From a checkpoint of a small transformer trained on Wikipedia.
Training: a variant of Muon for these matrices, 11290 steps.
Each number is 128 + 24 x the weight over its row's rms, rounded and kept within 0 to 255. Layers, rows and columns count from 0. Numbers have three digits each. The size before them is the row's rms in percent of the matrix's.

# gate: layer 11 MLP gate, 512x128, rms 0.111, rows 388-454, columns 64-127
# up: layer 11 MLP up, 512x128, rms 0.111, rows 388-454, columns 64-127
# down: layer 11 MLP down (transposed), 512x128, rms 0.157, rows 388-453, columns 64-127
gate388 097:130120148110118166134140133136118135155141105158107088125108103163138143155117109139142120146085099120201126121176130071147090144110109104102093123171126158126114101149105116129117096115088119
up388 101:097138133089116131081152184120137150135129101142148147136161117115105147126117161140119188121131112157142136142179121127149138079154105123150116144155150113153093130140169109130185156146076141
down388 104:159095139174111121122140160099105089116122147116137118159085136112122144119142181122109157115131132131165137105139152127115100138106152089141111117149111116141135135127106109113157150151102130
gate389 100:173097117069158123103125101123088120134148102150131143113136163153119090153156119165126175124115130131179114208141141101123126126124167103127111101143109152117137100128165133132107125145139173
up389 095:097180135077124118146131156155130139140105137162110113152142140152127133105104155130129128142153115147089178092137075114109120157121110106133125103094137111147139136133122109180135128138095113
down389 103:094086126222119119113135099143150130111131125147125127148127120111139106148118121105110136129132124127122141099135125125089127122121122125151124103110168162160146135118104157122139133133134109
gate390 096:104154093073123132149131118131130127142144106128145094119097108135143117141145105063081106117155117140123136142130140147150113127133174131099145133143112143107099142141103099168154161148108104
up390 102:115148148109123119129152124097149105152122102153144105136138103128135128172120091106126137144175127138120132127125091129121110159135093163089132143113151137141095112099153118122104131104148112
down390 102:141131105127118106182139134157131110098154127130108088118123146115081069126126102102099137060114125150144105112128125126090093163137149117139140152168153119090152147193144154155125168077094123
gate391 104:160099151107111122130142119060134162177092115132123113119094186154126140133116114137179111111109118141099126134128126153136138143105167124138154081151149150135133142109186126161143146149123145
up391 101:113143104131140112095152126116143137178128181124134112183137162170117167093148131143100090156125099094114109122137089118100124089134129147182132113129132112137131151158148174162133153130164122
down391 104:171104116099124132172107100182116111111093124087063108143155136149140118142090149089115136129121118116103128106144150144127103138121099143129127122129113120151163123133156097111100128187138121
gate392 102:138121122117128135168147103153168136129130094121111150137089106129096113138093098108180137126116146112102133111115116090147126129105120143128146111116117135146126159129134141113108181162123103
up392 095:141107180116116156147103125122113120169165132119122143095142127152165169139133113098169116121113104143114125143168105139102074098080139135130133127097168116124143121079109126117109147060142122
down392 093:121149143100097157147090125146172117112147157144103136104128077149119082102105138121130141111128110114115132108125160121148175098128130096154163111123113159102165135146133115145120135144111102
gate393 095:143083115140145147125140100109178121131137102124119122106161170113124106116150115117135126128103188144112153113151138116084115130125183150104136139145134172155101110136170153152121145167127165
up393 102:166115132084155120120097133145186115134066090117107139109149105139130117109104114115118144172147139136134125172105118114136116154113117094137103080118094150128143102118136132115112115095099121
down393 096:128098096050144159161141108105145154118122101143120127150134136098099120174140136142157113147082111116172118095175124154122142124103098129153134147120162123108114091147147143134157119154126138
gate394 106:166125129074117154114158147153126090147142105134117127114155136115149118155111153113123144172126143105153136125129111136126109206162117155124125151112152125113129106102117127187094129153135139
up394 103:128064187113142134102150126128165127127104111115106145129141123147140126102113130123133112135125087108131108105113147137121150112135125184165163145137144140155128078134132113128071098155130147
down394 097:086125139134116093102120125122133138081139133086106137149094122153117096085147138129127127103099126136106108164125156131081156114134130096119134140165153110118114109176153113145096069102109093
gate395 105:144141110091153147077161137070138151118131132168128122113131158116113155145151148166134149124123117121126089109116154113121128096175128113141121128129121103114122158150112124102136110164077150
up395 103:104110133148163180134137090145110098156132079129108122158118133122152109155152128130131094136154113139121177150105116140149126188120133137107118116111077087118140100156107120139103157106120111
down395 096:132154139151146102158113126135120143119171124130156149115160132106044116150123129162166136127086158142150110175106124087144138130150129142112108154108113086131131180107165161136092105097166098
gate396 103:101097145089103146122107118113152150141137095133097144152137122132130149141111089148081103075105135132132117154152139130142084103081158154118123152138140186160105125140154141113155146134120157
up396 114:083106112126125114116121122123129122104143072133071113131101098150122172135126148131101120121102124123095143135130105143145074079110115157102156143137168129129095139118129117102155139129129146
down396 103:153103117158094136087098172126126128131096125136087120120095115154126102106144123121165157189156152076108167132104119115105184091153121121100109132132138084102144131154081120095126122132139107
gate397 101:113130111135177098134113113119170162129137130146163076159127148148108109100078105138124089186125151151149152105093116101134094065138118145150093113090115127146072103150159152092151092101095148
up397 105:120104101128102121125131131140136134087089136123159139133091163138108143129143129133175115091072128162115142107067139096155158157109140105159112127104134124142126104147146164186105161132095138
down397 103:121148089115111134165088124120120127098157100133112147135104136093124129150099133163142124137115131134134125123131150122132089118163101137164135142102134157148129111094142143105114160113100167
gate398 098:121124097111137137123115119117189133148076133147144127147149159149121150141135129147123101104150124098107103092116125164143099131148136160097139126150085136165161121142130186110134105113131158
up398 098:133101109091099095141089107156117107123141141124121121121098136085143133114172135124127087121124165104139145117115156129173087084153139096152170120139135126126144164152111103067131152104146175
down398 098:179133115088134103116157110112093095107141111108132115110102156105106134137111106156132118136103122143147151103156136136129108131082149148126147130193163134124187142161164137102116166121088168
gate399 094:144131103119114096117176080131143090129168117106123142099111149127118165099118140090117144132105146116138145165125142102134154149126148121101122111072148122087115142108166100110122159113118122
up399 090:129136132145169075138128124104104142116108152129159158132142140137122169113126144142150114094106164091122157148091154110146101108126060101138139142099136160134119130118081126118102125155111115
down399 092:117105107134123123156103112139163143137130129134095109136142142121148081141125125118128099170169115133121140048147115118123121133101180179112129112155126137114134125158167126125159075127113128
gate400 101:137156121138158127138148093135138132106123118169168103101141115143118054125101184128094122158134161087102159180137138102100155135120163140138091177135124110102096119126144113128120124125143100
up400 101:125107142111118087198108118154108136148101132156132123144095140138082128109074133134121108156118089116125120189162084132077124118116137129116081179121075124132128103139147146111123140144128120
down400 099:131121108100123158145167125139174097090125111117142141106128122116169130107156093113118118136148183116132147142124172118151141098099156140144144129128127107148111108127139121183173078176131164
gate401 102:155157165114125140141136130128135180142142159157124111120157105136134110113138118149183158125154158160167106110124092129109098150112134121144135112135107161110156084128125165097158108056103126
up401 095:134147158084142149138163129175118107156104120093117168113105119141124111188129120137167117095149144144114139130143093138081093105148132147103088051108128124125140121128118120083123153131112166
down401 098:166130129141117115127124130127128099128121103169177162110147113097102087150113138123185127152148117108084129125114134113110171120153113147131129138099137134122152108092123122141077091159130126
gate402 096:118141132119121106119153122131055132150143163141145146169082131085141120151134137135127129095105125104163123151158124087093140129160158152141106158141130121141138141137131137119104118108098106
up402 101:152117168164113144153128150136113115115167128148148128102156112107129122168127092154112123126124117163153096172127142123123132100139078138096149090161092108140100147156131115116106133114127167
down402 101:133129161092118108123114122152140143112129066160128137141146132121117121129106155100066106100129158117128141122112150102133107125130130145135127109128092143116125138122134110094162116107097144
gate403 097:170168124082140088122171139145125154121135152171122099167107121129136157107087100077085154121153136149131116155103093116136126110129127107087129169167115122151126094146102141120108167183137144
up403 100:111147148083131100098113136133111117138137139148089157097134137146107121119139136114151146129165096115165124143139164146172113122142123164152146099140105126142126089147122109120148111087141109
down403 101:122111128111113189109121169121118100140098114109098104144166153127151134125149143171114059115141131093183151140100139106116119150129128139183136143145121142100132143118137080164113127179107179
gate404 098:143180120091134131102139120150086107129074152144103155081108117129156093123163150155126158142105082148128156137140154082137127174127130134098157102136114132162111138140140141104147077130137147
up404 097:173111119181144105142120131091117122131146143088144152122132169128165132101166106169138133090115166135133127090104127127101144140152131161124115125110112115095058149101155113112142145200148127
down404 095:132152116134088083147124121130111168151129099173142134159115124137149105104107132131092142112180110081136151100144107131158113132151120147144151105132147099107174140134138143185109124121127159
gate405 089:132148149165137120130131117115112120154103119153125133134111122094152111131116117032093087124131077131093146145138132104121128127153108132139131077140150128130088118094119164151119108137128143
up405 092:116139096114090111117159125173113179183118114155104152126116115107108131124137140172121116143110067138135092110128129090113130116135082116129139136127132102094174159135124147156150088116116123
down405 096:105155130044124165101126111124139150119101091098096131136109126151143105146128116188134123107145134121063121125106118136106096141152109142123148124112114102131116116122151146114097119125105127
gate406 100:138103128116119160153132119122108100106135123098153145110196127100123166172152125095105149126163119113108153132148109133107102076136152116154122113116123161140143080114105122081137110144092107
up406 102:136092138152101157135145170109101150158133194132088135131152126156135126104114157150097174147136105120093141146150129091108107156095131107108162118159141123164146130138143108150090121130098113
down406 102:125173134148181107137105106108165151124120107128150109140182116095193146152157139139124147114121126098121119152154107123128109101149148140185127145103128200163138121165152101102161148148144115
gate407 093:113160147134146123161160111169153127094128149088162169129129130135128132121138109142128160100156116171116135111160145144110141161129164112112091075116182126137121102132116122131175108146149141
up407 098:147147093086105123146114073149126141135137119138123138124152099128139106181087087109130134108133156115160110108145129164107057133137095150120135128123104122113129120133123156164147106106151137
down407 109:118114087047125135147168100127166122112133129119142104120145071127119084143146119134083153188146144137090148112150126126115128135133100133110110137109100087170160128128180112152150121140137121
gate408 106:074130124096131113115151145142145135125115098116129115091100136139117123144081106085137088159139125139148116132164153165139088109124162172102105137132172165103089124125113121090169095120139146
up408 101:089158127090124149101152137119134121084132096094114115108144141130146121186125172153135118120128135122141131158155115134131089120139133119131154098135100151154098121128139136138141153138141109
down408 101:099097169094144148157106098116130122159153147200138122137117159107119134144157122165135130148104127168109121123122120125076153125132139137091089098160133144110053134146097112147118126172114159
gate409 101:106142122153068128111176085100134157136113140159131200174121155102146139112116073141145129167141151149130142166122126111126133164141122145167112091159122116172093148104154129144133113152130143
up409 099:106109107137121151150151180117087107135128120159136178126121123154111137174114144132165130167117110094120133153084114178130163128128129144144106114147122143155106104122172157108079165155119143
down409 098:138156117037123196143127137139146110091125088064118078134145145149149145149114155127150121114147123101131160068135151163163136131119133139102109104113092135132130145108155121137127130139174124
gate410 099:089090104123090094117175123150144110121108103129144123130079097148093162121096148128125089179160117118161099095150118099161113080102104141127165108118145131149122130114105152123165101138122111
up410 100:183135123111165091136138111134104133126122157104103126107132136106102132118164089173143152115117144169101096125096099123089144142134114146108132142134087145126155149120148100127093128110141080
down410 097:098091107144139139119134141070137143142125118138124146095175097171136124110127159194123142164120145107142136115153127130082127128112099117099105112128181115124141120119158113130150083186150133
gate411 104:111144137163116144143182117151080124155148131141139135143090125135104163131136107152137104125155105132160085108141159097186117126111133117167118143166154169116157132132130103141120115144132083
up411 090:120101128135131112138102163164133119110122144125108121148130124103125130080156160209115145090105160137115148107093126131091103118109152108118156158116145140136139106118135131149080116160124115
down411 093:111120140163098139124121120133150179115113114092111150065160159119104137149085144069118143156134133126135110143165090136131129160122101132126118135117117097119103108182137129114140129095124110
gate412 113:149095143112114165172145103154129125149154136144089103131160109163142126104180110127138126103163102132169112144136125091115110134110168123126158103162151093125148081132119168134109136084113131
up412 105:105122109134120155101121145205155094148125141162138134159121135142162106148158086114109144111184116162088107141157127105131198125113154138148118110171140111110111119105132076112126095093166115
down412 102:111136115110132169132169118126128155117165140135165169132113142167128145099144139113119124125157099118121094104191126145122129112070159115123106118106186083112110131106099135110119091149141149
gate413 108:139087093104103115137154111118132115100141107129104095136114157164160093168130146165108140128125128098163135139124134096171103153127136114120126134150137082138119126119092124081139108073134152
up413 104:134144085147082135123122148115164119119115109142114152177138124146101058119155131101134131148160089107100116167133139151119103137107114141137160140112064109160141162087100133097135135153083145
down413 112:160108148093163132184100141145130127098134139108078126120127094127077120122142083137134137128107117116144101100118102159124122122138128167123132140146140067137149126104145092144114091102125116
gate414 095:171083111157102125130127073157141101096167151144134150072129155125098114097135106141140102135148120140157150072121133097144105165133103134112133159137109129110118155106127163098112091083095147
up414 102:101146151161127161123161105126105152174098120141119135128108104150143123131161142163101106131110122190129145144122127131181161119130183102114145127085130171112155142130130118130105109150079116
down414 109:105116115160185150103152132150169123119111122099165111158117099088083136087141162152136139130131114122104133116133120131143149157153135119142129143148094093117122095140127149190139143152123122
gate415 101:131140154129134113153113123160127149130148097160163118118105118155102140145154153123094081126135154148088145082136111140108130078134144128177127120130124133131122137132108105102146111131135101
up415 103:121126116122082139140156106150119160137132125116096127114114126124144126142101156167107095113140097164120170128193079154144131121094131168115116126139117098095116119091129118131128100122098122
down415 102:106144144101106099132148111159144174157109149131119152113134155108149142090129154115165116147157133148140130150169104129138146116129105106143165151137169148100144091096107165091091110184143090
gate416 103:160085164116095147142112105116100113128164139112166120121120138132128089105128111060127121119167152135134135122102122120077146173141119123125098105145161141156116168112103108105134147149171135
up416 114:150090100140134129138134163116143133155125121162173148108109094136145094122152115091157110107138109122114106109118161107101125161116121073119077114121135135162092179148071143161105169156113097
down416 107:159148156192131125124117098127173151161100118147121143095122118129098086130132121088103146131151132117115093108147127108115111094144095122145093077113115149123136127160135106157151166157132090
gate417 101:128149146093081156139110132140124101150124103141136102094178197104105132147158103129142145105084128107153118121130133114087157113128143131126108112167152153146154138161087127109122159113123104
up417 107:120110134140158114128163168121131104151123134130168091129106171097133156094117136127137090133142163091138161118144074090119155144124153049094161132129157128106124152104112128129115118168125095
down417 104:161135174109091136115129176113163121105153084089139122131159136143113171141160100141146117142125138112147111093117104100097178113069117113109148094152144142083143130116108134105127120156158137
gate418 096:089132126124117146127157111120129122161115097122113112122169112116151083095095122143117080135104127154131124095126120117107149180096121104136133117099096140070120132147090159164109169122124123
up418 095:132132161130166094153151122084118136135135130133144162089140132172108140117116136076155148146138156126105120125138108128122117159139141164121082129133139204104088133103103094151099171107129151
down418 093:111113117152100136137141166141114175126119100150111104122148137151138154121124104108121106113112143080177071127172086139095146153101138131132131128130163160117130141125110104156128166120128101
gate419 104:159101140103119131084103130114134113168116118124144121141129167152136128151098114108112093133070130174173146134119142129157148178118140143161092100201124107142122109131129116073123121137136030
up419 105:146151109161135143128110111147121103139161088121154125121107161160169142123124127111120112138123118169099061134174124137132151154110155139119123140128132151120095144159140159119187141125159162
down419 104:128150102102119075102149090143129158153138108155113111137130121106134147132141144105151153156139079153143085134116109082138119120143137144121129094106120152115092128108101174156118162099112134
gate420 095:130118158116142151086101128145133145126110134166139126141136141122180127153165153107101153075140119131104102128139120116152107172095132142137138141115142127147120098103153093073117114125084126
up420 093:113114090134110123130134127138161131131182096106099138105147089119104104112138138153137123145089123109121174107161157110120129093133170103130110203135090114136119114140098150151144093097163123
down420 095:097154140064133165112128132121106163099114116126162133123105108140123091140145120107135106143154121114137130117111145149076135088141136131141108146094152170064125115114136116150117119084145152
gate421 112:132163090088144133163132121152124063116140139137136148132082111112193151116097116101102117157127138125129144127172122054105134117123097139107142133097129114140118114124145138135158155160116095
up421 115:094117128134117152188082116126120121126121095123111182102133104180101112088132131175117101119135072119135095100136118138153121132116123191147151137107122126109133149119123129142155121104086124
down421 110:110130126170107104121092108159128115103139127108124158081168130110080080143101113109127153111123137142165122106149115089135178090132109135140113137112108178119106116143142094112145144072119130
gate422 105:121166132108135144105145169136147081153091118111147112093143170124144177130085176143111057162124148099125137145134096119133154105120152139119105158152143151118147136092107091098117120136133096
up422 100:148133139096134154104125106132111119110148136117143117137141087120148103134092109112106122136165122106155097126157147172119105173111156099122120123067114142080093117130140163096162182138138176
down422 100:153136108132120139154154146118120148197108109102124108105097134107153123114114162150131150082135155178169138181128145108094124109148099144151144163149144110114136106095080115123104118107139086
gate423 098:145160137169152109170174108147100127138127138109134111105140172088128094132159137165125168106093127132073109043116102125131143147129125148137106129128117129104099143078118136147170095132122142
up423 089:107110104081160125140091136134134118134158125197121141122137144184125153165089121095109141119074143132148164145113106142123094144117116135131078137112155150138130112117145152139071101110098163
down423 099:144125130051121133166161139143121173116115127104139072090121141134125111120143134125085134142116148104127121135125099101142108122158116151109144133134086105142111140066101126169145130115125146
gate424 099:137119150104139191139169079097138147119132113133145123168115136126099144178124123136104119133143132121113097151155138128111133113118136108143146128133127093139084117134130156144128147097112154
up424 097:199138139103137127192100095162142147155117145138107134125125142123136123134143096133118115119128133101112140166129122172123132180172096131153151131100125117131120136139097143143104116117109127
down424 096:095130172179148153138173139100118144131085130130140141131116139139100135148136134123120119131137140091116119083108120095152143128108185131148126124142110116172135132160116135129170119133132176
gate425 097:109134130140126151140139138162117151162143133101149106139103135107090168181110143116113085150139141150133118095117135126159099113103150082127106150136106152131155094130128137131153173099100136
up425 090:116119068082132106151188145141103130156109120147169135103119151128118105161113096136164154138111105116107110125090099139136113160131118111119145113128097144152128147111119129112145108141102109
down425 100:135131133054150131144109103119116140121150116105123108137133143123143175148141113128127133116148117128140141128157088109110129147112120112137119184123140160109159082096168109143160146121083112
gate426 106:128102109093132116132157120127139132137141180158152138113161164094147142163175082146113150140134117158163133077146118111150118175144111123106129117120082095128135114129135141140160132144098162
up426 104:149153145093108070124086114134124095135141119132127141122125155116105093149162112081161105082177126116136197151126147126132161148155142165143153074110138136094093129157145130121103128152149122
down426 100:154079131110168101138120114163108099110097129091113131136111117179106123145130089122139122115110100141099153136139140089160148114130123150135143146111124141174111115139169128138118121109121101
gate427 099:106120113111108154136106106148121121130212125095155109139147121109108109131099094125119132138128116147098103157150105092132132138155112110055135117151113136175122088134105146115146125169137103
up427 107:124170121153134166122084081102113116155122117136132157058130122115123128127111140114190092165161159160114170110148133156155074148124173128145119114132114091151141119133167177148113094129087112
down427 109:120100125116110071141088105120118157109168097116132112166116147101072105149146127092119101118143192146070108149126139109133090114135175121102122156128172141123143134124135110145148137107150116
gate428 101:122093142112114191140125155151135135100130126140093101112106140119149164097111135182111151167105121093138137115119164158148144118148149116160151137146146099111125103137127093154128155154108144
up428 091:119164144169107094153078132104116172135161107127116137139116134177104124095132104133115122106151146142157134112142093091070100152078121122118157123137144132116120157175140120130146112081136174
down428 094:109127105093121145093171166157114139116149116118148102132073131134163140128130132161108148182117133146185126134149129140144117127156099096110076101142138094124130119106112107146132103164179121
gate429 099:134162156131136124149103128141112162102165121129127159125128136160110102171121105113130087115097146109145119183081117159129116128130123135133143091109179147119090127101113148106119149113136170
up429 102:113164096066124112129174125154173112116129084128156088097131118096163141154130132139126133170138107168122145085159139096123159130111149109102096114172121093145142123106111141158148121164178136
down429 100:081133135105147113118114120137144122133101137121140170105142113158130081146120150137170144142124116120147134134158118118144144127151144134138089091099171138107099145154111119102106137100131106
gate430 100:149132141140120125093154115134157126148170107165137117119200161128074104124105112103122107113128144161124100126124136120141132120134103077156124104165126147130156108196150125145105163140137161
up430 093:132176145118171123132150139147146123152157140090146151117142149126097106174116105106156085128106148191101077133128162150111093106126095112135142119123092139150105145132139102109127090126153110
down430 102:139111133126131149119145115137095124130097112126126130111121154141107151101130158145091146158143118061140154062127097093112171146149123151090101136123111107175151121117090104099175172110109111
gate431 093:106103126068131132138113130117149120097115124103146127159116165137159088162153103173139113146130164121132117104086108161093123134094141082130160118090153146144133126114130129108154133126130121
up431 111:099177117162099136137141169125102109159121149098122132092155129095078172140137148106162148127133105143129130120151124087140141118106176149134127139099111166141126086125118096131095097121182162
down431 110:090152110134117195151134137139100147131095143089104150102165138143089115129158139097152169107095140117119158135157142095111124129100145145148105153098177158130142137120132116138123138144156132
gate432 097:124126143103080132171120102145134092137121152147116115118122142086145113119135083097086156122121124115140120149121154169120126163125121130135113137118154101130140134118132121104142100102142125
up432 092:137157151096089115147099153169136092103102137096095139138131106129158139111156117111123099156161117159129106116124171138112126151143105146119108134142148095134129159129140062151150110124160144
down432 093:121121140127139177135117109119121114135175104087142145090110115180124131134118130102121127174130181133102128114088118120113119105113133134140125141114129140083106149111085102141088119108139185
gate433 091:135130132162082104122121122077138096155119160106124137126122092147140143157107116118122154169170152094140125113101111090125085115105140159114118140125126154175089101114152151111105160098132130
up433 094:107125164163118153132089123136104131103149132083097101154123138160126142150125149140120115156085086152138127114165108132113150101145145190113077154080101106117141105126117130131127186132140108
down433 100:139105104120149137127118110187123125162152125148115114117079137077092135137157144094094136113141136117158101146121118121125122109177112121119152114133146123118143130089103069133136147162135095
gate434 095:137130118132153189147126142116085111146127078109117127139135195120104110147091146098121127125144141107141127202149125117083117147110154155109123137079137118105149158146103137155111117163111106
up434 098:118144081128132134100109159105120131155122101128112118146126109093103149088110133152110097114104123163153178161128128122140074118083148141142118137138098117119134106129087120153171166086134140
down434 100:109088099094126120151128137143125145143141137094112118125168173148136078102117143173128141093110173140132109093106102147133121085106130158113128138106074140115095122118170096132062084125124160
gate435 095:121095116151115201085140114161115153109158148113134128149158122142105119110159095114111117147099106174132122124095152138108084154077191143154127147097135140134119154122124145163165154140152105
up435 097:120144134142101121117152072124122116127163130107154165100109087123176156117152109168163131183093130130145050136107111119085162126184106170132143125102124106119111143098164185105134112095156140
down435 100:136132098134113133149127133149123142102117137112104121126144125110124124131135110101079095133139163130105103123140166147121126166093119084135116146154122121137144108160158095222134106103118119
gate436 100:143103191144173151141130147096100106135143096153172118126125143151131093101136145109112124089133147154136173160138140105154126120189128121114123104127107147121128124108162113137133131142088131
up436 103:148153096126127136099070136149104110112097136113101123144136091130151109122118129105110128095121131092156135118147118135142095144164158117137102164156155171131143163124103101148109105084149148
down436 098:168166139150111108089116147102152152140144121152106117150149130149138161095087150062134100154102106091133099104148117172095115122092149138137128146144134147110081124164134177125154149124130144
gate437 101:134110065109146099116138094176123155143121098129107086071108095134113094129087120142116090150143118124114092125092125087145097098178120144130142114199177157150117097119144131117141079119093141
up437 100:127110102156104101113120151094117140119071101143114120142145112159106121105115144143115109154170130125140144146121138149091129118138149129119182108047120127148157147140091167114091150143148089
down437 099:137131152140135136165099142142118109105119149093107124147109134126101143203169107161131123099090155096128140130134137160125139157088121104147122120100113132143156110133132157122096133170106130
gate438 098:142113082119109117140153176101173146166109133114128152083132106146147116151129131130121130141120173179124128168143202125096109118198139151163140106095115131084134127125109125145145127143154099
up438 094:148120183132106122106099124114142103123107111123145156111142110133105138155148138122123153132152126095104148101093143124165109123135151178134093143133158101136148099164149160135134081162134098
down438 095:134106115169151153145140134131127146146118107154117130140101114135151107113114170107137103148093116143126114109121106149172144124147134121160123130135172151163104179094081129164110169091126135
gate439 100:157093114123127159128103130101120099143112123133176118061124124131156166151122170126159105104121164055119124170155119147095103157120133121113115156083106127132139124091115159093146092109119150
up439 096:126158110102125096115124128177115103146124155105153130164100148127166098127117095171111141113158123101121170110093119182121120102162128126099162072101148104127155128098115144099137088139139175
down439 101:141112127176088121155105124126120114107130136105131115097110157137163154147122141139147161104098101144105114145126122136099108117097112106108127099121127111103165139114137136091143114160163128
gate440 106:108143164155120110147157112120112102166195164123132120123122096122133123137135142155105129121095120194106163152170109142120145124149102143110080105103131107127114132183075156133136101139125105
up440 099:175094114086139147119175176124159124091083099158169139128150169131145148193174130159153094102119125111163119127115103154102123160098147095126111167153135112113104114116171160097138103108131151
down440 100:126157135130123116167133100149099107138116160060156132091111118132103127162133165137150140141118111129137123138158096115144124115171117120104121041100131122140124138124079147147156141101167140
gate441 109:116126105123132084159133093139139104100175149137151094154093090117179139108117130141118104135181141120095090116129154088139156083139132133127133097126174100168105130126123129152090086127127124
up441 111:114152143126145149088138148121124092120141146158111124109099103124128140125095177137129101114181136129133152146146096120124155135149179146095087092150130115143118176157119097118165153164131124
down441 107:160146125129121166125150107184134144141138120114149148116096141125133145098142103096128125138122135116143129171166165099122127106139128100131120133141110149108106117123096162176132215134106126
gate442 098:128109125076138134124141118107137144071124160116149175100159138118177090118160128091141181124101130146135133136114129140119110097088119090097084170106123167139097120100117102071110118138134151
up442 093:166086152134142139127116132114095106077106090107135153125137136108135172121096195147109113170131098132120126093153116148137123121128112116133134142136146115129126161153128131097111175159091161
down442 089:114118135116083098084106133116113190139134131142108106144151135155077087109112141113138195097149157134115126115125082125126096138126106150150140148143149088112126133145092148091084157105121127
gate443 097:129145121147153120079113076131087120135122152119149126147120144156093100105092151081111116140131148098143116156118185099130156105136104057151102148131150124133112153159136113138133139102104138
up443 088:137130136148129065138163159170150106113170140112119121111128111111099148146132131142151119127120145126101098121113093121131139170110104124132160139138155153138130142109109131148105091163126066
down443 097:118131145098181157090129116133083161154133153125120133124094166167139112113122106145116155155169140161108089094099142142103126094160099106135071146097142110106110158102148122110123127146102138
gate444 095:153111173138105143131181130113141090130143102099146089136123121106146113119109105112088085102133124163132109147158166044126150133108117079121132121185130143178118124129159120102168144119159091
up444 100:101135092101112139146130152159111129161117151096106127135168084163141144132112146181139136102137107099080154158092112099124150153120158167167142101092139122095141163128113145161139127167157168
down444 097:123098134083114108154134139108150129118111114128172124129092128122098141166139102115151072093100175101135111132097145092136143128098126135127162125156155135124109125062130169128169128131149136
gate445 098:155116103084160127145129112110113150174100121113098105153115117182131156122127105115103134134078127124174105152132107116134126119089147070144157111154118159136096115140125139160108147135129125
up445 097:135106145154099103147156139167075131126158146130119122107111133111172109162157107156147105134115167110105143080075132141087152144065151125107102136139136110122134159085121137143089120129136134
down445 096:128160136110130146130142123141128136159129112120127132147113149151102123099090176108115165129179062095137094134188143079140136078141096101105136116114138154096146134141138120114132126134153128
gate446 103:123155117025091142134125122153136119122159119127071134102135109131129147105110122103122120155111111132125159172121129104150147130119128094103097109116132097104140162136107120123144171104116151
up446 100:132107118107104126154105168087139142163132173141125148137093107074105170133155090166091123133161106108086164120140129149063118123096144147127155118146109086119120145130098152172133118126128102
down446 103:125135113094123147120155121155117152163159167068118148089106130102108135106117165146138090115173069139092132146108140117164176162141131108096106180107169127100136108099107131148138137087090149
gate447 101:132123146135157118103151129136099117121146164082173065161162122142098136149120145165125111142179162195121116151169099120105138117133157138164144146148135164126144119118142132107158093162165087
up447 099:140089157172141133155168151121087085142187168072161133141127136149137159095152112140115145116134128149128137115142121135135109087152100114147113143163173089101102119148109148109150129099135136
down447 106:144150112099137158134131192116133145150134168157128142118107116109160119134149081151138111095118082098105120135081149139160149145155155068109133129110142137123122134118117082127138147172096117
gate448 093:095083124159124137174115113117151086125107148186113155159127150154161073153147117077103136120100157125155129163141150103155140141091149112131137153121134158131099066107100149113097136170145108
up448 108:070148137098140162101147163163110101148131130017139149110147133084098164125135140088115127144148096117147106113104088138093123127139099118114149120129097103134101132135154143099138104115130127
down448 098:104112134118132148137153168132139128138092155077136128163149114138073121133127135105150123137154115093115126107110118130117148130128132145149151113130112098140103129125126124099110124103130116
gate449 103:152122104089151118097115114091136093128169102114135106128142135145144134087106148143173121126144149113086119136121117120164111122135074098109157132100101144095134117097115127117128153161149135
up449 095:125159148121112146119146107123134095186137117156156112124158083105097134146163152095162061126148115145108086121131125135136119118105082155111146079170133090123114134090150110107105125089131125
down449 096:099155121112142161168107158079151084128106106069117099113108143155154146102133176142141154112162113090126132162153170115148150121146117116118140109113112096140114090118060147122158147120121101
gate450 105:098132121075153129127167121137114116114074118091086167130114131155091111126115155126071152143101125157127122136104136143128124153122099104150143154105155087072155136112076173117128115115114145
up450 097:093150120097117123105132128133074143116093133113113134110076129142140122160107127135103107151123159136126124193162123141122128164129102125079164179116162069108167137142113145144130126107125131
down450 090:119143113122147147143118114167161085112112166112144094136143134127158128120133127148097166148112155156170116087103147135128147122120146125093101103129135107143149125149149111122136147147145167
gate451 105:133115159144163093130098105105147129133120124166117139130119110140080126115134107147104129179092134097136142160136182108160125098137154160177132141133154099114100113088088136093158117109190144
up451 102:138119150090148122114130123125184105108124129144126150127126130095123099150081200124120164149137163167105102191083135119103143109136129137134128135158111121107135133085087133156111136117084096
down451 092:116159148125155131125129102120140140119111143106124142081109120125135134151108125154152143143124088152139140153101138163124150060143145163137083138131139113151157124142138123171134143161141076
gate452 101:127095117136114157152082110128112149148124129115137144144192100136136133122117178114119090092072149122141124080096106149136136163124143117133113139164111148104144116117155130160098142120137153
up452 102:120127126116146145133115102132114120148167119099094175162189167108120121081124125112127145127148080119118127102161159119139172156113109115159118080106127135124102142149109130157160105159139139
down452 104:123119118151135127160120139126118118135174125082139121112180075117133120130117157107195124154125128113083174099112120093175123078109133102119132093121140108158164108099107142164156154153144114
gate453 095:157116164084144105123092125143147163111120137166120113151147167117141138136104121120105120135120130103148131179125096101192131157139136125137136134151081098102137119119127082130122147115145119
up453 089:161133147135069167118130125171172123109117098128151077129152132085134121111116124144124099129121096127094127132168080139135128115135105144183123151142127125124103129129147124118169156176109122
down453 092:115127153171145169113109113112125125105127179129119124163092136146114145186134107113120113129137085166103159136119140145172118119131152118130127164123131128155120151113139135098151122105118107
gate454 109:130146137133115144129144152118104113127093097103136127133153091079161133115102102154106177166147165070188145095130142104136129133131109131113138117137100109119125161146114116157108118107142098
up454 101:128198094106143111134119143164101124126148102111133116145131102137096173102166142132116090145169132099157142149148105152141131139137148170114138126111112143148141129137096137114153107146119138